{
  "num_hidden_layers": 17,
  "hidden_act": "swiglu",
  "norm_eps": 1e-05,
  "qk_norm": false,
  "final_lr_fraction": 0.0
}
Each number is 500 + 25 x the weight over its row's rms, rounded and kept within 0 to 999. Layers, rows and columns count from 0. Numbers have three digits each. The size before them is the row's rms in percent of the matrix's.

# layer 6 attention output (transposed), 128x128, rms 0.114, rows 77-118, columns 0-31
117:499465486474528520471497512526477498502503508514518497458533554496511503538505499508561483475528
113:473542535509479500465482465510517510521471523524506510535537504523481513508514482454465500532515
119:528523482514512506474461464531463496464508512508485527536515535524485483520519540491501507474518
118:531468503514485510476488485511448494463522474486495518493524518492475523484493512534511524522513
116:520466538479502513503540503501497509541519474503549508472492514495505497501457502494482538505503
108:504520527505492468504451506506513521472510487531526488521499483452493485519510470470515542517516
118:475541523498493485526515481507481492470494499487504499498500526466515529479508535494469503457470
093:496525521472511507509557500480517499484475478472522471494469534486507455512495528484508497511514
113:469486488491495545455541506503497470468462456471489492544521537518520511559484526510496520486524
111:485524508532469490515518490476533510507505524500500472479492475488476502470494528469463475523510
112:508539479534521483523536542459533496478493478525513523503514453488515515476495433504471458549533
115:466505490531526511466465460479528523524495529481466489469501537492478516520516544503476492497516
121:490518492507459492474510510501467519497491497515506511489514529517474532502457477498482474542545
115:496517543485500476445525492502517491471470506468499520458492493515527525511440491461500494504516
106:489500539508531498482458475533526462525469493497485522461485495502503505495532490464483497475520
104:471486491516537511564515483490516503497495505482482506507474468518503479487512522499474461499472
108:469518528487485511522501518484535503503505509560486533461510512483501489530502487530500476539446
113:521514478513474501515559492472509531527534482519518519592486529535501491546497503494514480485527
114:496526511498453504482478496477570523457495530503521510516494453569511509541457528449501492545471
113:510479531525503497481476515515501493546523489542520518434506505500503495498491502517498465498534
110:458472491483535526497493479503538478536534488516506479491479511471520480543496499504501488490486
130:522514520482509494479505488503462476455512499484530489486487537512500530478490532479523485495522
106:455525521500503509467492507482515502483487529463480515554487499537501510521462497462499520527439
114:512530493494512473483498561504470499515497477494499491553550496441546517543515498503496526466566
095:503458482540555508508457478538434498503500493486458480433507494493462525495493449518473505489495
103:483524485477442515458537483473518518493479543484497447512560458491515497517530481488545532462514
124:484488485529532508474478490509469484433531502464478480490541510508505551538481540487509488501479
088:501491452465484507510550526489503522492502484527518477490476534469512461465503500545506484504525
105:494489482525533509517473488527516491518500501547491513482507492501463499483538462531518468484476
125:519488503512518498515494469495489542526521513466491504496502480495456497509515485477488518515523
119:454487509502444536473506455512484488489475502456492467505501490502493549524497527506502514455478
118:486477505499516534475430489555487478503486509504465472451499527498452491477508474526503541502468
108:478464497499465490448485474504537479484477505481474501497470530534462487491489480485515522514465
101:463530526483491523469521535483530481491490487497521499447530519517493513476466533492481442540516
115:464514475523481490487513495482492466496538511515503535551488511534546487510486510521507486486474
122:505532476510485486500467521476513513538507484518496485557505475503526559485515496484499542482509
110:507530490560506493506455467520520471495480483499454526509469529514463492500516524519465460509519
110:515467526507545484496460485555458507498460512490479531409503513472457506468503456520489525494468
104:473515500504483514475500499501499469464502486498514488525493488433508510535477523533534512486485
098:528513527456486526468486458508527484492491519481528463473493494498504502494493515482551506492539
105:486534490481505506507487539505580511554471490504481472514473507510507493493504547458455486550534
098:473515507564481506500522456496484493475525479492484519512491517502496511520494535512474476497550
# layer 6 attention value, 128x128, rms 0.0764, rows 78-118, columns 0-31
102:504486518515456525507512477473515489511515515472505480476504467493496476480529492450494481520486
112:490508490467519493529499509433504499476467532471452498484502489515519509485522523504472506527489
115:468503484457521496503531549502482473530479467491508458481463490508518526495514496550452486543489
111:501467484479516497494490510589502483524524477539565517501457486476546508481445527490489531461503
107:528467512499474483457487529501533463511471467489467516473531489520495524494476500463517504486503
114:493503482514465493493493464496499511462503478511503462515533489516484469477474491530483511510497
094:509470503491540488466508510502501508482513491543525501516514512517464505508478555538486503501507
110:498445474459475555486507531493470519492523454482500513501537503495477477507486525515544517498504
102:512475550501516465480497432510511504501498575532519527534549524529466515483495503456472484453494
111:484458525489482506504543490490507488491465463487464539495499514475471509477463478502516447479501
108:460506473510531545487495445498500525487495524485475462520505440533483515489477501467516486496504
118:470488505520461500474520514547461470510473496533532529497515502457478500494491504495467463533501
111:507501483481475513511490490528529533463455515506525562489521516473513505503473499516503486528521
103:511518531477512500520474453488543517517518485493508480482507500469499474500512510519506499532519
103:465486535496523486543497472480502510517519537552510473514473514499462484547518472516483485507499
106:518499503522551497478509488531526466473501521545501490507585494508487479493457519437527513473490
113:484459490490491501501514488510461504517537505523491553491505522494514483480480510490479489500511
113:500506525503469518503539465481497539477472550529514504512488515516510500510434500448475474500504
107:513431537529523484468506509529505467497474485531532491496454486523534491513492496501477484501510
105:513481495512545497513531497500511488493493490510500449509477470519518467477460518477575532500505
123:522511489512452517471483486484484505432459488525524557524489547519495514474500499512486486518508
101:490518496457518542510530508484528545465460523497501506486515481515509451514468475481539506503515
112:499458475442494460488471544507501528506527477513471514475526512497516488503496507525517550513497
087:465468497523505503527483498495472501499485511475530483499505493463479503507495446535454490521491
101:520529469486506512458536551486503490474527511450468499513500489499489498494496502448504489516479
121:463539484461495483506480497507480519497469559523480508529538530495477513534472480502528518507507
086:481507486496535513459489521507483476517536467543518452507478505497453491512508549533511474491503
096:486481525569514484509507500525507481479481466469501456475474525509505495473527497507483472503483
122:493546487497484512521503496473530516525509526447491490495507486489512501507534459501463504467497
114:498525473480503541474483501497493559488514536461507503526516529495518528468515507492525476530494
114:512507501509517506472480511467501483502448499506511408480536453517498503522528498542496506539497
107:477471526525540531484503524494498490494485518456533518526515473517492552506531500471507487472513
094:496547532513498539463528474517526520518433512535497537529517497525467493501489520489519452491521
116:488510499525500479493516521535451483514540485565528511529497516521482456530486493493524542587500
118:519492492459455496493508512468471491497526473502484466458479516494513456525507486536520488494491
106:491447546514534522520470457471504492485486491498482523526472507545478487488519513531483475497502
107:519511489542491526499478502514518504465462498478488491496517467510507529502512472537445508487497
098:501502493444535504463487529479494460510495481538514454479516537500487477530488506497570508536503
097:491528507439539514514513498460542494508498536524506442500517477509495517447478534509490486512491
104:507513503472509517458494468479518519536497518515513468511480474523488492508495529521485459440516
095:489460505504503509507512490496456460536503487489493525502507488471508473501525484481508469531497